{
  "head_dim": 32,
  "d_mlp": 896,
  "positions": "learned",
  "bias": "none",
  "init_std_o": 0.0,
  "init_std_up": 0.045,
  "optimizer": "soap_variant",
  "weight_decay": 0.082,
  "decay_shape": "pow",
  "dataset": "wikipedia_en"
}
Each number is 128 + 24 x the weight over its row's rms, rounded and kept within 0 to 255. Layers, rows and columns count from 0. Numbers have three digits each. The size before them is the row's rms in percent of the matrix's.

# layer 7 MLP down, 224x896, rms 0.167, rows 214-223, columns 800-831
104:137164177178131109107178135138104117169102155171095138178117159126152187121154116135109150099128
102:122104123116110136139152114148144099130117144145119142139129114113086125141180173147140116120129
099:147140111137114067170121152072133162136154116097136158173108140156118123094128148129154116152113
103:084129200143146114113133142127139111148136112128116133141158156139186124111096144108100142144105
100:125130105120141068122152130129071180118122117162106148125142128102148147195123119102148091160103
095:132142131192108123107101107141161120152143150101188145134082133168113097146139117135155161140100
099:129113125121141168119103150090118095140106142121134114138087107168125107092159143100150146163122
102:143144144121137115078110135124158169107130167110112123100104153116170135111132115082156139140145
094:115115134129110125114184156090180128119123156128143104123147179102112143109147125140105117152134
097:082144135134141168125140122133136132175100127107121132122134105115147117108176149127143135105079